config = dict(
    n_layer=15,
    norm='rmsnorm',
    norm_eps=1e-05,
    rope_base=10000.0,
    attn_scale=0.177,
    bias='none',
    init_std_qkv=0.057,
    lr_mult_o=1.56,
    final_lr_fraction=0.1,
    batch_tokens=8192,
    seq_len=512,
    doc_mask=True,
)
Each number is 128 + 32 x the weight over its row's rms, rounded and kept within 0 to 255. Layers, rows and columns count from 0. Numbers have three digits each. The size before them is the row's rms in percent of the matrix's.

# layer 11 attention output (transposed), 96x96, rms 0.114, rows 20-31,52-63,84-95, columns 0-95
088:160107140135158181134157075157099138092105124132155164115157093105129193090082133162148134093190102141151068067134098125171162123051164126169145156117043131123101107152134127144104138124126119155186136124173155191175126177134145117105146134149104120212117075111141144099081123094127104142
107:167192116144150140154075122104166099175125122141087083151132130104136166080176124141093212180156111147154119153156155141139096135127107140074168105138090149139151145106110155125136098174108171129099209107174107160132066149090159108167087143181120126151163153136158172065188136144103155134
093:146166126102070110114140077128108060151099175106121122121119148100177075150137133122089141168129074105107187154168139093160157196178043131117100115078090159154116155197175160130111130124079112095127123150112173129166197143134138120124126089177062103174123123139136098113107115151117123121
104:159130133118137125101110116129097133098177170175115132074138144091118207155141159119125120113160065065104122152141101164177080164131118168109120136175088130128092150097127152147105109159099089103141094107110111170117120213169091095064124114107099141114087133108149137139157166113199118031
100:109131118109114117176112122153132125151145185117170221097150140190141168156161124080136157096118050121110161146129134100155123148095158129107167058116093147127084124160115104157075115116142139106136099041153110191129084057160138128162104081169060168144158124114122144130110112142157141118
107:145110194110088170095069120108155072139095122152131228178145128099143147119080150153118092108125084114109149125139118106082143121088108122166140133120149161133132109018167121149087132144157124116146178163102126165113155156075074155148111073071167096117118132159119086119091100095121115144
104:115124137155165112076164094124147080144145107183080160154137076119121083111135096087195107154092066103130107137117116065119080110196147153120099144109150119179177089172128144174152109120109077107172134123109090091177125077093139175086132127154138133159135083136114141114092133136095159210
093:151119159128113175097135131093096125043108129105115113060133151152122105094160084101173074073125082124136136165178163160136118116114161090133084174162097170063166135032100142132144099135163157092136115146177137146136088164099148135102168178046128153125114154107128156148117121101116112135
093:117180149151121163135103164149126063109143179181138117155146097155115109129150166151126112124144148135133155119127076186089116139145106156121157157098076150100164141098141075184082152143117134202154131137106123143191156137097061142090130225122190092098095105113087177151155175129130094145
099:116144106082147130128197088180149182115098116131076143145101105079126161118114182108133070175099104107075131111103114116185166120122111115154128126127201091190120189106152142154140133151088098103162136071158186125069115166062136107137140086142118120088135126131119134104075056140147127147
108:127078181100121148110092147126161131155124156158103124129161133110088111117086138131159092117126144143107221117180092172104121112136216112108135139107194153111141144113153112039142136088086128102168100133079089156094134130123099128151165085096141145134085163171170168194151096096179114095
087:178144144132146125109068137106165047131143121114109158172157126141115140140077170122088071171143152097095182126136134142128126081134054137167129103146165157097059119126180108143130124097145123149159165069125089121072114184087112149127161077156172088081183136135152099116142192139135162115
094:104135150125130110167093167168059132082116147047113228110113147113124112096147144125081133146141123181108134174140121168154179087094101118080131091091139137129112127045068187131156078081109091138109101130087113111122168142077127182101157150163092143111129119121135130150163125091092131114
092:150106107151080126126153152095129213109197146136160123119094128114131129225124122151114058147096166121094156151115120128114201167128137145149102143161090149078144139162196143153177134088141132168153099163118155066169150107174114137182147197100147147146093135151130104129135162118174125097
091:135100144186154165100145188154128121142130093175115208116142111172095181094106122134131140121149134145118054095120132122073109074108084125145179108120109099104064125133150105133132116158142186129146140097140086146129080095081143105216136133120186177081108096088105150074130123113178120098
090:091157118173110132126103131128126149132149076087127137184118090122139073157122101166128176166079185176146131146097139080057109094092113134119172092146075138046111092097166106102145137160165100159105157183146137121136168100110125108150167107112114100123109116179081133150164135108071129213
094:148183113098083124135171088130151188116146094114132130193107132095124168100120109161145083144091202138152126116149097214107117146155120120168147152165105117148175114039136120113155145174119167097126138130161181120091148169144129108058163129112188093102145158131111072138108132098108068139
094:103161138196164080194167111133112146100112164149081097094111116124096077121148097134141140132114139191137109147100173135168149100096124123076142130097105136132104115149085204121165064137132069167100107160121127065101091151101149181117124162130133179083128080091123142134137069133153156199
095:128111102093165146205100178106100138104086122089153159069144174174130162110184138136103199121147140113146157136144133170162116154093122099096091127128041169145113171059060117084120090129143103113091119112207175168123108151147150120077129054112148141150115139129137111120131137140137117127
116:098098172211160113162134142185099128170081128096165133136137149131065155157068166121117145127123155140144121075197121095166142135138124129104096095120093136150078145191126093180105129100106090142139074109123150134141086163135092155109108105167132082167171059160166125103100071166113100165
079:132139101059062126134082096197115119090110147083153089140113202072139151141163118112127125091102112146162070136096191154128116125162118124143108141107165135140105136074085176111168163103121110173036123116172115159160131113145168136106139041104105147139165150139132094137116096095107099123
100:164196158098083142090130154130177089163178108110163137123159132135100134157104096100135148141118196152136115115112153092056116147114192124097143138158046134040112105182101121084148157103128132181124125183128092102171133130192135151171099136127157154146122141132123140133120172053149147113
082:154141111073143132164161085090194137122145106125086150118083168131161165090189122184128107166149097106146120111112124115156045129067092118103117058126104075137198137123174092098126092180183103114111114131104153098140164107088161122138132117154141132117107123107082134144094160166084165187
093:077130147111129134127134144169178154142136149137145105140147133127123119162131104138135145164129113134141149141130127101200138160060172104107085124165118123094130132157116178142193057140125104114116074163110116163103090154136125133075206137068072225139109150115073166158131084065180101138
106:133118150175160124162123154088143175148106077176100130143139116139173131147164125118130141153082153144081141155117176115072147108171087145158116092114189129149137152185186096100151156066148172162081136147171169113091142133038144142190091141149145126068107110134147157141153086133061145149
099:076108099172144102116136136174093087195143148167164218156143105166117152093118122126199197130138091135113113084102105091103067173148133119148162166121098094102099090100125090112137121119170161079111159106122101140151103114151084157106161073133169111163122118074129110081105097135167113172
107:132107096146146097178104111121096169160173188119133116149127149097129145139121097105172112121179138145110147120123111167139133134118225150133166145120194056153138093093105125124073159082169105141129161138152079134138086112143106155071063140181141135164082135055170126151178159071115123104
100:113126150106120146145178122181126162120102093085145182142147102152113121092133150114128084100184155160155131112114150154149162116057154120176144119093092156104137141138103131118146142093112172152106056124147109094168130107102137081155158188118187191079165156080123053137067147129175083074
096:117111133185177161151101143135166073076105149119083080114141127106111098181134152161133124097156128161158105102103122095178163077087170157128072192135178153169098145134172174156129139086128051159185139186137110102098147108103179139110080131105178157162090115113117174136139127103123131157
096:119136137094104205086114156113143119111169143130075194135135131156124149195140108115163120147143178112102172107102075126104120143112191079106138097161113101063077098153145102110164154205127167132173119127165118145167111115155162148132158074121119156140065204147142160141120101122133106068
095:095190132084092095104110160129189122167107173124167106174146159086152144155138143157098106145147116107131160168142096140128094128087110122154156132094156112051115085112219191118116107194129148160104157098077094110086117175139107083155147158107102128099148155089102167156154114198108118114
094:166129061062108087162121117111139129127122158147167123150112044107109118109126140163087138186123104134105152142038121204111125171139098159130207191149180118181147176135137125099128112113111154077129173110161162106102159117132108148119133137160176123142101114089120140124143206126124148093
108:147118164134142108090110121119169155203116089123149040170135107136167164162073130150120152166104122093171148102170076121110160134128177087161128098148148080144085126144143161147132088080127177086106127135142152121094098118119150117235109191155124095140117094185184116131103156125158131117
095:148113133147154114146097150078165082134096195174162085141094091131091139151158070186116157105120101111152125154164148171173151167153120140075103180148162140156155105074112143123137080071134104150082098157163134148099129105134149160026141194168097129166123119122161102114134182112150124121
098:135158090162143134118122105119168141085081146074155066212111058108175113124121098143144125163148103166116073139050186114129152121110092186169107188149144141150161157145154121186137088137168172153132146191147134148088113109129105116142112059157132134162128116107137165082138152160101131123
115:119143077119137136182104107124107158123086106139126125047124153134147135079109168063103106072138102160157083166146101139104166111112134114152120174116179110179143119129084143110105156091070144129146183105120204091164161104139105158190129146136124139145125139132108136127100078108066202201
# layer 11 attention value, 32x96, rms 0.0963, rows 21-31, columns 0-95
097:176130197112154101143141186114131090121172155160112128077104150087145110145167081147114130148091160107181129123157165077147159086142112140128060165157115165128174129165159106163118164185158158152204141138053171151088119125128133141155140104115098089133120113152109119174107204089097166123
098:157163100086203107123119118084137108106080076147130134149116093126141122130190070155054107131096115113173112131154174157141106129094143127189160121074120147093145155053097168095134170100119114123072195177103127101138101083155098116170142166076134122115173150155117093111142168100099108108
103:085157171209103173134195125107129101136097102159146137191155122100136104102137098147118084160094155128147124058094142118073136070090163067142112116105116098117130106131157125101106082071154179093159191120179175123168135115148145139153120125143135100121090142087130128184106155089096112191
089:092172137170150156117109159082097160094076118149104075147067124094149130097075104118133123182134158086134124118127136112169121171187152124056087192130118131151152170128103217076130120137123163124098126172190075067087148176144121140163135151095133132104121122137103152071121149110120100146
100:179146147167097136109190138133102193175152128149125166103153140178110109130195089169071069156155094165150112127098129139120083127172141126133117125173137083128097164119102096143165163112082127095126118112117139175074152154193181128145163152175131126089183200157066144149138145115143109117
088:132070097133138129143136110159089089057127119069104093145109102170120166114097175119149102060128132204166122154129150163211189134111133075122126164106165097179078129155153128157106150206102116093101120130147138159120117091101114129154077089144115149092106135139135119189122149084131170102
101:134156119121199146159163054102114155145186097126138098149112121168182123152185166186144156120134110106115115115093085120108107026132088178079128119105121126112151114123098105160128200128118143115149128161104142101085097076114155095142086107178063168157126173155133066113143140144117142123
090:115152094111164102135146177071138168127101136144140134109176177094158192083131096105068147131152105113113105131072126098179088145125173116087116114160140142183103102135081113153157100171158134068140083111136080117150144117104180127115081108193101120072126092093144069164096116141093191148
096:117138137172155122114152126039101113129184159126193146140105101113130100094184150166085199085131124079145174140169120170155089104159181138101127142111081166095145136109100155155145129148136140135108130130113074108180091161097146128177178170117172172092085095119154150178188141150149154132
097:102117094105075177139131099139139150164088116109205103091114106127174130179142103117118171138113207129123143167124170089122160138167051122073082144132119141118081064077055132093138142125103137180129080148120214095125136141139151115097108169131123142101178144151102090111113122125100107108
100:125115130089073085080114120040144153110161102106092145135148160124042110107120157139121157114111107125139124056120162118136128142147106090145136151175065069149125162154135154172152105131210081148093124184104133116152181124123082141112081146166133168149111157129090055162124138167147110141
# layer 11 MLP gate, 192x96, rms 0.101, rows 0-32, columns 0-95
094:103162095103161191115155225080155128197138142164095127128139113140156180113162087179162113092135068092156108110108137104101128089142112097105173155082145104140154108180147184109202151099104144168078160093100178139162094133103105138096149111124150143108067122159115148138091140117130112127
101:146116196097156139128104237109174133157105091118188152134150109145067116152153103068132091100134070147106121154126105142158138148156135117091136106090106160121138132054152121075161097125119136105150111111130139127134114113131124103116164138106146094141162207159151252130131142162111131124
104:184118121164108151176110099175161120117154122152128148189051105085103134124168152128176237113126086089128119159156111089080174060073128168134121132151119112126113140074129175136116130090136104085140173178097159147123167104123125149156130141111128100167132122131127128119093127102170145208
096:077175138110110081135109069178166131118146095167158137168115151172105134059131136099156113085128122148070117114176188108119148098108145168134152132117083105122106135144160153141099092151143122121166178060154102162057124093138164098110209164085144083092145147160128120100172061112135118130
090:154141117128111169142146152110107144131141168131110099096151085128106162124171158202114102096176128118170121129157111081187110076116093188122169080146141147110102137146145116081194155129090139066127169165147068147158094152118177189077100112092140186123097119143149143064174146119148111181
103:166147156134076182166116154122132147183143094138207141153146149126110135149087054101115179100120164108152093156176090100165076137090163119122156117086150143095072201115127087147145140174147133078147091122104159125105177176101130152113156124116173142097096133116099110108083093092138061140
109:081125163098115170141046104056159119147160072132097134032097129116174115143092135070128095056105155111167113177110135102135141120129124133125155134143187130135064077077163111134129114139123126072123130145060088130127056104123139110112091120158138121143087151080158115129153137138148116154
091:066146132158081169112138138125111121177145112107084102135121190099174173151130096086142119163090188132086123155064137147097135124144129160121163089136056144183169114094141112177091131101112146124119082082154108141127133121136120167160084141079097166145134093151089135181073080047099142129
104:047155089083146160146167145166111095126117151081102091134152123144119100149170105087135076142117102094127122035223153147124107151130129085138080175126162122098115142103148141166078099151113091122095079136148149149205117173140104117156121126100209147135124135122081123084144118105149137113
092:187146142116121139118095077134157120093178102089154110128151134192093125116103144141177109104144146083125159085183163065165061131162157131141183117107135140164146110102130152122186131129126128159177083164099127071108134095179137119134152115073124198186127096124079141180093152184109143102
097:105155143156154146112094147107123121159117119134147095123131131202114081126104109158107110097178134169129134157178078128183069123109104137131074098167135097157176064094128136110141161099177122123146125117107119093096093154153106106173124151191103114139196161079123150041089141136058064141
099:101164101083134123132126153096180118138134145165174157114143151145131131131099075087081106084110088101112094083179090107111196133145116127164132125122089180166110109180081091130110061103097143151163095119104066138141180145128082056192131108154147106123160138170111077124096113187141142085
107:113149096106113150162112153151170094131167125125097212165118152184146113152117096233121142143128132162146174111121130150151099139087103102152075089111129192162069141138222098150097135137087129127144152117130128056123102085161157090150128144112168108135157118162104138164167165111093168109
091:124126103142140119118153149093104160154144124149091147093115143157074065136119139127128075104163119105160125090154104141144090147147128148122095122100095145111133127164121106173104110193068067068162084124153111149094024182156130132091139130099140152189039110180079149114186144122124148135
098:077101100104105112161073144122140094145117100149161118136140142187210088034134162055132130100137105116162064113145134060167100164109147081140135103093140166113170080143145121155169197126115141156099088114150128113102069114132119116135101105097118122111128075113107177125084130164168127122
105:079113141122104193151164109147159175110087151083079133178108151086138165181191126082103136153115152114096133069138137127135097186140085152075123076075155131143118199110170138150101121149082160138148112118104112110075160203141130106130122178194140113098126134152094170162130152114103102126
102:091162154107074126124135076103136094108100094144168148131117171116146105095124100021119118143189093068132111089077068162112082131108096113147082158128130133104150136077164144082143121124113121177144122103135143193119099135129108073131129186180185120175130102145116072112134112170164100135
103:085069124171042130057184141114164124123118079108107163145147126168105081166087150148129090073091176067111094161113180085179123154098082103143131131136122167106103065100114115131113144095146128135121113173124118079132135102142057116139132189098103164119113140092114122103128102144168165116
099:174130182117123117147120088167133056125130132132085137109125115171101084124095099101164081127184133120173051127152133138087184145121135154089156143189119243169132095148146130110104145161102059198102122133125127116137154144142144107078125106108122125194159108124131136184126092113150119119
105:161095093122107112165056130103166146113140051109112136150144111135172174140182147152098062190198128171150124147182118131145074134096134108142214102113136140066116167145126109093125159135104089144099130138101162132163148088164129142064169129145084140136146081145120141137119117190084111123
102:135172098167069103166100123070061148110096139145076140161130178153118138124127141138124172149072130063131077120071123107145054134123124188118154057148150189129098161104086163064099169133118140153096127151152093168099135079107145110123166123197163112104138143117129121128120157104096107141
098:103135085147165132153155185062112152115163170094180144095147137104151087161169179161142092073167120135140138102177123149091112142169088142168147102082132131153107143085139075161190129152103079167151085098141125119146158099070127156155091111080104137139101179173082128183109130128182159109
092:134124143140166099128138121138085139172120122143103126100145128079103070088089163166111078121155115152161064130076117150158100121093087153122213117126148112164152157108109130194154124073143111185127168086120203076134151095087121138142165147100079103114125087169126145167168205135151120163
089:159166144132099083115168166099113095075078163138119172088124144098157106182182137063143128153168189115093095125182119145154190118106116087173151147079093130116156068175101164103106187149114166106102068105109107091136135147104090088185126171158114143125107155134127152145157125123122085155
100:124124106145127123150063122069152120090160107137137151098159119089099125163089162076121160141136170062102118062100173082081121142193147159125147131150081088096124135113089163093172102080092138047146090132145136130120093152090123182100162160135118145116145089129106100163116132175180129195
098:124175133153100064102150145138072170114109138094107115147126134057122147064129160091115118146162123179120104125141177134161105124140121090114128085144128123053130183146120164120133117158184096131096146171180138180105040126149134132099175161145130083084064131147120111161120196167118083103
101:111173159141089166140144099140105156101149088181107128143111090119115104146112121122155158054077138142154120157175129151128053124059144125185114084135112126169101172178131129124133116095132129081132104065143208085135156178122148171178125099146120121124072161177133082116089139120196097129
101:111108153118131124125134135147111144192073084080105133132117073101141102103120125106138117152102157117109069163139085148198158166095152157168140142127118134084162114155147173114185124176135112128116115182101125066159080150145030090107201162144095183125137122085109117143139127132146181188
090:064129077124116134147135143112132111105123077163152199106156141136105129088115119109118132103156150106084104153164156054193132129126131124116126199099060193149109049135149169108171103128142129123113143130146136132135051093144145141118148137042097094114095163125139141123150148183186080121
093:150156086116127133148123150122140088124085110061157139094119149118113132161115155089134097081075162063199135079117159144172128076177115127129191143099053118120101148118124077150083084114145078165133149122108165123095148166093146097132214155121127182141106141193133124117137116168103110165
094:108113103152116113069135140099166143174121151079116161206182148122197127142146190174137180133095123087126163142122127196120107099123153155094125094150141102091103183113131116078136088103154105180079128082114173166098113131118169100157133196143071100094090095148070135143109139148114114143
093:159121165145171084099148114103162220142126091142146164174141062120149136112137102094181132118169106142159111092102119143124103149106134088168126091141133182163135093150062117179125119200124141162114104138146183056112074119155157107111143137047127099108142125149118142158058126129129134182
108:115153128095147117100121148076102107198164144185106181120042148138116049172107135109181161064128134091114159120155185165106051138168117101085175117101100170159106086137142166120124088099075117100144156092143101145127134089140165126163146133128118101174157147107118135142118090147103127089
# layer 11 MLP up, 192x96, rms 0.0991, rows 0-32, columns 0-95
091:139165150162114127172081150100138120087085124159082138167101088147062139143124143113090079097101113156107130128084178112064138157123176160081125172109081076176130145164097156174151134148062134151136164069132099131116108117115116175155115113144085104100111183099060073152120133080162151116
095:108122119137137191154137134179075064138060118092089139171144126083152101150138128156075079191128113107144104177139107118163158168146168187188142181081175078084152150137114094071093128141156139113093159153133152053154169162159178147113123135149116134099099105136104134122106102113133130104
112:105179115105130148108160119121101087155136141073157107166168100099149059161108122061118116127089104139146166145109156170163139119197064165127146177146113200202153132087089097155153102138144119118183157165135070153140138077106146174152134122117140159133128082171108112186181117122136133107
093:162061062116198102105132130133148182142102110096122179092129182160130185129124117139148144194102143104122120118151095090143119086073106119112142135111113176129153047138110096190146126122114159146129123082133145127166165164152071132125123140076164084106092172121089184089107180095095142107
098:057105143109124137092140117186160083107081119144155160124147160077115072142116173126124142159148164186095126099064162109101063165102081176150085133151100098146122131130118136141112075124125092123176140064163171129158159135162138090134113111162096087187107124119073168103154085161102159092
107:126185117073128187141103137137156124159076147123092143129162156137124148078093182119118145148084135135170107155066124116110133134138202076127105119167117184186168081133089158139102135109068165146165160185106078126154154112114126150115146174082150044113168153110149142127144098135121118064
106:117124120124161164107095086147097086102130108114087150093081182082172127109075148095116098142102167086136117111161150177126053079177107170106089096165130188104123078130146088085093129123125148102111090200119085116174110099149146135093089132127112182115144097087067140105138081088150113133
090:128144142142164155067092117160116086169114090082139158149086184142106132118104088107185116061106179111139124090144115166109156078099147128102133115069185132156143137067145142124102137126125156104075119118170087166111143119057171130148139191131151126149157093141146091067150168158073095084
108:127105113161091083132120119100159116112195147170143092138104094108151143071111099101161169128088148142174137167077113111179119165167136157100165104112140128131093146100085144128132222108139220140162155113168110191144098051086101153163115123107153135088084136108144089102111095154154099121
099:172202096105130120141121061155122134135087100142138127161155154099204156147140140125121143098150102135135127137123090191123149111146093148130136146124066189085142093046116153131146148182127086136170152209177145128062078152142139143116160202151136168155158159128094148129164110106102144122
099:172188171123155138202091147107103088141107155117151142116117098090152104093080110092122168151178110125107169095129130136145124102159135161156146131138135131156105152164092097224080100113104152191160130118097136187087095132159127113162126134080151168120165172084120107195138100115149066078
097:176160099114180132167161150144066102162086096164126098116123122110138115153069119081137108149151059135066098146079138122095138098082155071094158116142173139138125159075129084176154112162072114130133178136164159123128153104114137142076095165128219105127167090121109167149176136124147126161
098:191158111078178167154145132153111109153151151134114157086143177130118086161138129167125144232106142207129128069119172094165146121126143117105109167108066178119106117141176129132101156162111113172204143103123122083157105138141132129154166090128135064121158117101148119098093156092106175093
094:145105143140094126084087137094113159117128140131179122128146150104106159133162197154168108179117105116136132113122128106144059187138159160108178106094054075114096086139169135136148136135168155157193163135167140101130156173207186158128125080102110146075152124166143114161154073073136153102
101:171097135175202174058137091138155116162155151149105146101133138133138161154138200132076162077149101111084126131086112067075163129130105184129153100102118134101096165105141139143114117132136071124109147147147181139142136145115072186205118127164143100064105131100166117154082168098141107111
103:124120154177137136107137159117110114099157068131138088132172108077102168146107094190179104132101095103137154106100172140144178115165119132118123117195171194190093077119084129125110128122154138116097110099143136106167123172139114150124143080093137103104074085058118101163172116152073211139
108:119125113113185126158154147102121129152173186070145097117091131107116142074114083152069111139122083122162091076148063099085111096165128077150165204160112085130111165148106096147074168104191082116118110136110124049135166098129121125124110126119100161124138125080147148129176122084177154096
111:186104112116125154123138189109133120124167122121131175109167142112149092100106150083091126145113176169089098205119108156137107034128169117176110125103082134124116142163122136120134150216124050143154142154036156082109085122124141103112159109115084115076110139142141154145123187108127105120
104:119094099152036099125136088132093171086075119062078162169103120071127100151103118153174147118140081141126169082082133147154117165119142103125125176169095126099160161140157095119152106122129135160171089139153124158104067133125107068121109151154102135139192140095102112139100069168120202132
098:104186081187106181114113086138111125043148115125154122167114145155164101128083158134104144159127072181047180130130132137150083153130162173111106159085114172110141160146089159130101100155150087120162129067124135133129136105201148165094118137159163130087093105122108139121109144184110095184
099:105166132090163070138138150168107169148125081127122163100132116076115179114134113109051128140148176183113115125164085153112163149098116097116107098031107080107188162159157087144111095129088121141127128153159119131114126149137133161096090173074105124162140114134089139102151165147189102045
093:171169123131079118168142110140144184111095146148136155099140058149126087096085078074082139119135145108065076162132115123164143095079085124142120145147110126082172105110081116154140161072132101159124181196147184157088116136111149079056174114079161104138133176157131134125168124103123111121
095:122077101135119117175124067106133092179110102097143121138107152157120066065134166149140185101118146090173135139167122130106163137167084084180119091151163177120167159047152152143183155152133103037147159162147089180118113156164087106154132101179146132127110126115136162158139130179117122121
093:121081116069083138129093095102118132200119131147097125099139115129079060132169045103181131109193116098120165097138122147111065151121140099141188157105138094138145149157120144125049151115100128068135157118132149117166097158107181146132093165147143141100125137135091188099122105111076142191
110:120195094153154091121105092140125134154107148140061123155125112099128131077106071139138129128073140102190090172075091135153120090148131132174084099136129182165132107146139125119108149134103203086140095172133191147126109159144087165071127132154159070097127172114126127077170189091104175149
096:163103124140158115170136118073088141185121081132125156150187125095122135172153093166185080131102199155111152194098066142132077126133164128093105188128078129153140129124152151095154131154081118118111121123098125161150166162088177124115110148108135180188121098113112082166144139042134088130
098:152145116137081119152116118147100103069103159129139072128064134166114127119120085176163115131107142148159108166143204072084070113123144132078171102110128182156168069130131124127124118081140115177163127090149161154121133151102113172094157109126114103146112111151151085202121102053208111159
095:182127165161141074119186112123155155166071085137117147117109157170143134108153086092145089148102080087120119154121187089173128157083121124162173081166147113095113173103164117170175120153130059126082088165075121133132107140132146158120120129120159104169154137067189064097108090127145152097
100:105080116107099053113116108131145114130115136083155052113143127121096198123109140080100104097143153162119158153185068095149072181117124127123104094108173092119070107129062109117080155172134109076095126154147122167119111139080063107083078157165117120154144111140102095131164115107186121127
104:128122096156163183175143149082169067145129079140122102162184137172158080169130153104085147145113130043127117092069120170143096147105110097115175132156107126070106197164174129135141115170140155100084155127098104119161127125161149137117171094107107047145150157114180102110103162131088130138
097:127138111126167067048130167108108119098081091110100164115119143088192134165132133146105095133103183107114208101120167133100129179131142156085162121117063158119076169092138111104140125123129098163073131113133167122088133158170101164150137121131100108169129136126084099200129197193138103109
092:127137112108129161163137079143123132092111151179159129148043114084122094147119171134156105179112084204142109130121154148120137115169124085119050195118127129146155155153172112127200117148104120179163116179142121161106093078134081148104121167106167142156114157170067177140130111122087093175
099:153133061130137180061149091145113111163151150120089144085150129098179110163096164147120165115159133167048116121176121152161146106183133139126182112093111197164087089128095113132089132090112148076193120157156119146183123132153119144176164096143093145168084113100159055123131128131155129104
# layer 11 MLP down (transposed), 192x96, rms 0.0915, rows 0-31, columns 0-95
095:136109104105133109124139123099143106123147077119091056099133140075102140151162154089126146171178130086118157086068107079063064122142071111131133080153155149115104105072153130123193159164131139133105124168189095108116104096135100129160066192164136115163170143121187069099109106132155126139
097:117122131069144110138135141146184178144112121156158134075099067193079119176114119113117147131159078110072216108204172130093137115151125090123137126114160154147122123090172165058102108146154105168161101146119135150132085101181147171141127152127145126147173061151153129127110104189096118153
105:148148098179088162124131128164125163139109155120101215109157117113145166162060121146060138147122105131152147119106133074202106174136149125095159110107131148196136119108071121135131123133091093125090061156131132104169129137152091111134156103146066108126147123146182101083168170170194181143
097:131157172115102088112075088142095167158087098135109236138115105031150166117125132138134128186106124150103111107122110136167107071136134164145095164087117108078171145102068133126181113104114128138108133114206149150143153082099135162096126112077144100101149083145088114148125096132102139170
093:192176139177138103079158139169118095165071125161133066138101120145130182135138146137105146137086143141147133155135087076100151125067103073136115164136154143209138206161141135122128073092078096116171116182158081135161089143135088127128130116077159119107173109180140111112107102143104128168
106:101146109151144212135122150143127133153113104123134140104164166169105171109058157113169151074161090106155132063141112096168191124074170080101103183141175166141120135076145126133100069102117158127154141167167095116131164136160106093140125089158125109160151086119181125166100127068143080165
107:177166036148070088124131072097134127126168172160138070129148131142119091084088156096123136071105128181073109155136115094125123132132147090152141117114106136113137157136118122107172151144209110081072170177110066125182122140109162164178130127103174138108118131170135108174148099110155151168
098:122146118134077147126174109178172116112137146122122208111096135102174127182112213120170185125112185173129106153141179112109098097105135093092167158168064134088094106149163164153103115137071100118146081102123168122177128134132125143116159063133105113137116178110124160137072064106114133114
102:091128130078165098094170112130150151134130201084099149195124159123121130152185084102123192122196138106092123108070146127103171134119099074143116166111152113206106092119126163109064111140099103133128142124149167098101125163133108160141092136192100113170149107051108111158149145109080094116
095:111200081143106120120093140158121095112069131084094124130191097118150095096111122097182141113164107136164144072132115100109135122203124104066177121125109155099113081143168128102131089090171154089148147229127091103107100114133076150153156205154104112081157103095130133109130146132156130113
093:165125119140194085106131159110116099127135117129183040167132156161143149159114150131175127124152151096126073157137105091103099109165146115099108179088107086151171118059160100149124190148131181179133160142150119092102179129128173106107147041171100133132150086165147110121160171131169147095
095:101121123150135106171107074086126123106115096164091166116104172171047127078156154144174159089195155146179145055114139157061145107129101139103159135160125118065111157091153145158159178112107117070126119148097113111126185133120176125142115198174087132171133150092129130152101099128121108160
101:155093102129130172153108120118092124122134092179183151057111136053131108132094112106128147171155104159147090110127114188127186162167094146128144146039076148111125102158152055173144172082092128170150102064126131128153104110108107129088116155155185094120142136109146109123069117173160143114
098:193123139139155128178093166155138123129150108146073126180123132070158133178116186118157094125138094129161113125128050135104181131085124118115133193098070096103111124146171140136158137108139138135149099122109106130188108124149131138131131000096121119118112143131127104115143128199128151086
097:112108146088178111142148114151158128118077146172071122141088152130130110148144156049078160155145130133125103087092098083153106171093135150138195171102142129117062083156131090088149158135087191139090138094148149093121155186100133100163174152087129107089086095133145071175165161093151120109
102:112146127069136145116096094118181142138102131163148147129150126087147143132143127140170182076123120186157071099143151145081138126131123097131135091147121104084079127091151088123115141168158108105094172061131130112125130203095173127116147214213125145152107149128052132169169089164173107115
102:102138175117100065112143086125119172103112129185123170172091087155133104148128142151172141105175144119182138172130129163125090132085098110068117135150136111221104189160109165162127154159113152099152139121146040154134147086092107125135114161164127109136148139122114153116053147147070110066
107:144158114221110166136146155130115157090096165075091071118147123084056114201155154102152117120107094119101103070152152138100134133161140137086143091132133191148101105092127135120109107115118111091114138133154160112163075146179178087099076109137117182135128067121153097168201113137111146127
101:204184127156194110150103165147128108158149138127184222108160144137101148117124105119117161101144109116117141185172087112133155084182116154175128115170089106129171102132173129109087124127160138150144128118058146110144146158188138109115168139056109102123138050068153113136135115132085141111
100:153131127107096093095118114203140056132068071137124121142108127145172070148116149126097112141088155145119164127124087179147106107175113170153160159170061132095134130103150144129127100102166149203130133096128119112102118058151092164140130088140131064129119052101075086114151092104156103167
101:154121134140088156124130138198135151134181146129114243102073136147140164094159077152151180119118120153092127216119171132154118090110159165154128119137145144160136122133067107125128078140092148069152115077144173086142116092104115147113144139065210155098150149117145113153143132128093098123
096:109142118103125120123159131115185155112076158111124173126065108129148170126110147086106114102089172152085165108088106104095138107158167084152137121178136108129181100162144154107110148125129088015102156145111053082159100136186134102154138085188110172136173150169155122101106162095132157151
097:159136152168141102142104139109159144133087156069078087121092138129092148175117146139117112133146125125123180151093126213145170111198142131149100149105102125085158146094141130118074145137089107111106141118150142142153120142058101161143136226179103179085115048105132140169106113086116191144
093:087123082120154131106083148130126153112109114145060099079119097168123073136168103090171187142190159120178160167164149097146148108089134135093097124094166098148174147184113154129129109136125112076080068152176099062101183159100165142169132097126115157088092169099155132107149115090142155103
101:159126131117165151078133165135219202138100127147121090162112181111200062118135142152128084169150169179121149102092122104137099148110090136076187097122122160165137116130192142155136124117147108137115169088113078119150139069105140191166150119141174092159113130162127124098144156102071146140
097:114101174132125160083155120102136147094079102111103160092185122132115104093153146095153133128156051204150208124116148112183106102126100079137121155171109139115117080130137152151138174176163114156133083186176073137100146083137108103093130170108141191125172117140060124154142118106119125076
104:171154160112146129092130145100102147176113089105167093095134186126086116156121108127118104164175133164121059068095204134100145165092167108085132123188166162088137110135176067147178153152140123111120111100105145131176106098151116114179127192160100153164120141134161062142177107118092123166
101:188120097099117135108131150099109145086193160197182210153141110149138111104148140119150131157105120132175099027128106126131069087072152088109078098126127065137182149105175114122101116105105174097127105136178093106204137122159123142100152111124146152143146104147120131121165094099143126151
098:146172063101150120102109082130118204112142153132090130118143096174189145184196168165127129081114143130128173165133086147073079133139135106175125112099142067097148127078148144154107164157118077115187082131147115147095209111130098143179093100166156185106151137118117121149120126139127110104
097:123160087124155167088088178108166136150078165096130110099121082108167148146135149131177138131122115122105113154110123120144133111116137152143088168151141135110121159080131099103044157196077147100162137150128131028187105130178134176106106125100113191146154131174166102134107194118086068148
096:120103090103120171092159111118083204132111096140150133150105140098161167166145055123157115108125126091074122182159100132149144077087163112127119180116148169127101131105203095168088100146130134158133090084174113147129084150182100134115123212149104101147126123127139070118074090151102081094
094:142073172118121078135022134160144130085150095109154184130074169116127119088143126152136140093162084168148170110118133164116138111119167165169132111156125130093113134159097159160104122132167126241081121046119135123139076115120095101120138178129128089164138136098094122140156130118157174105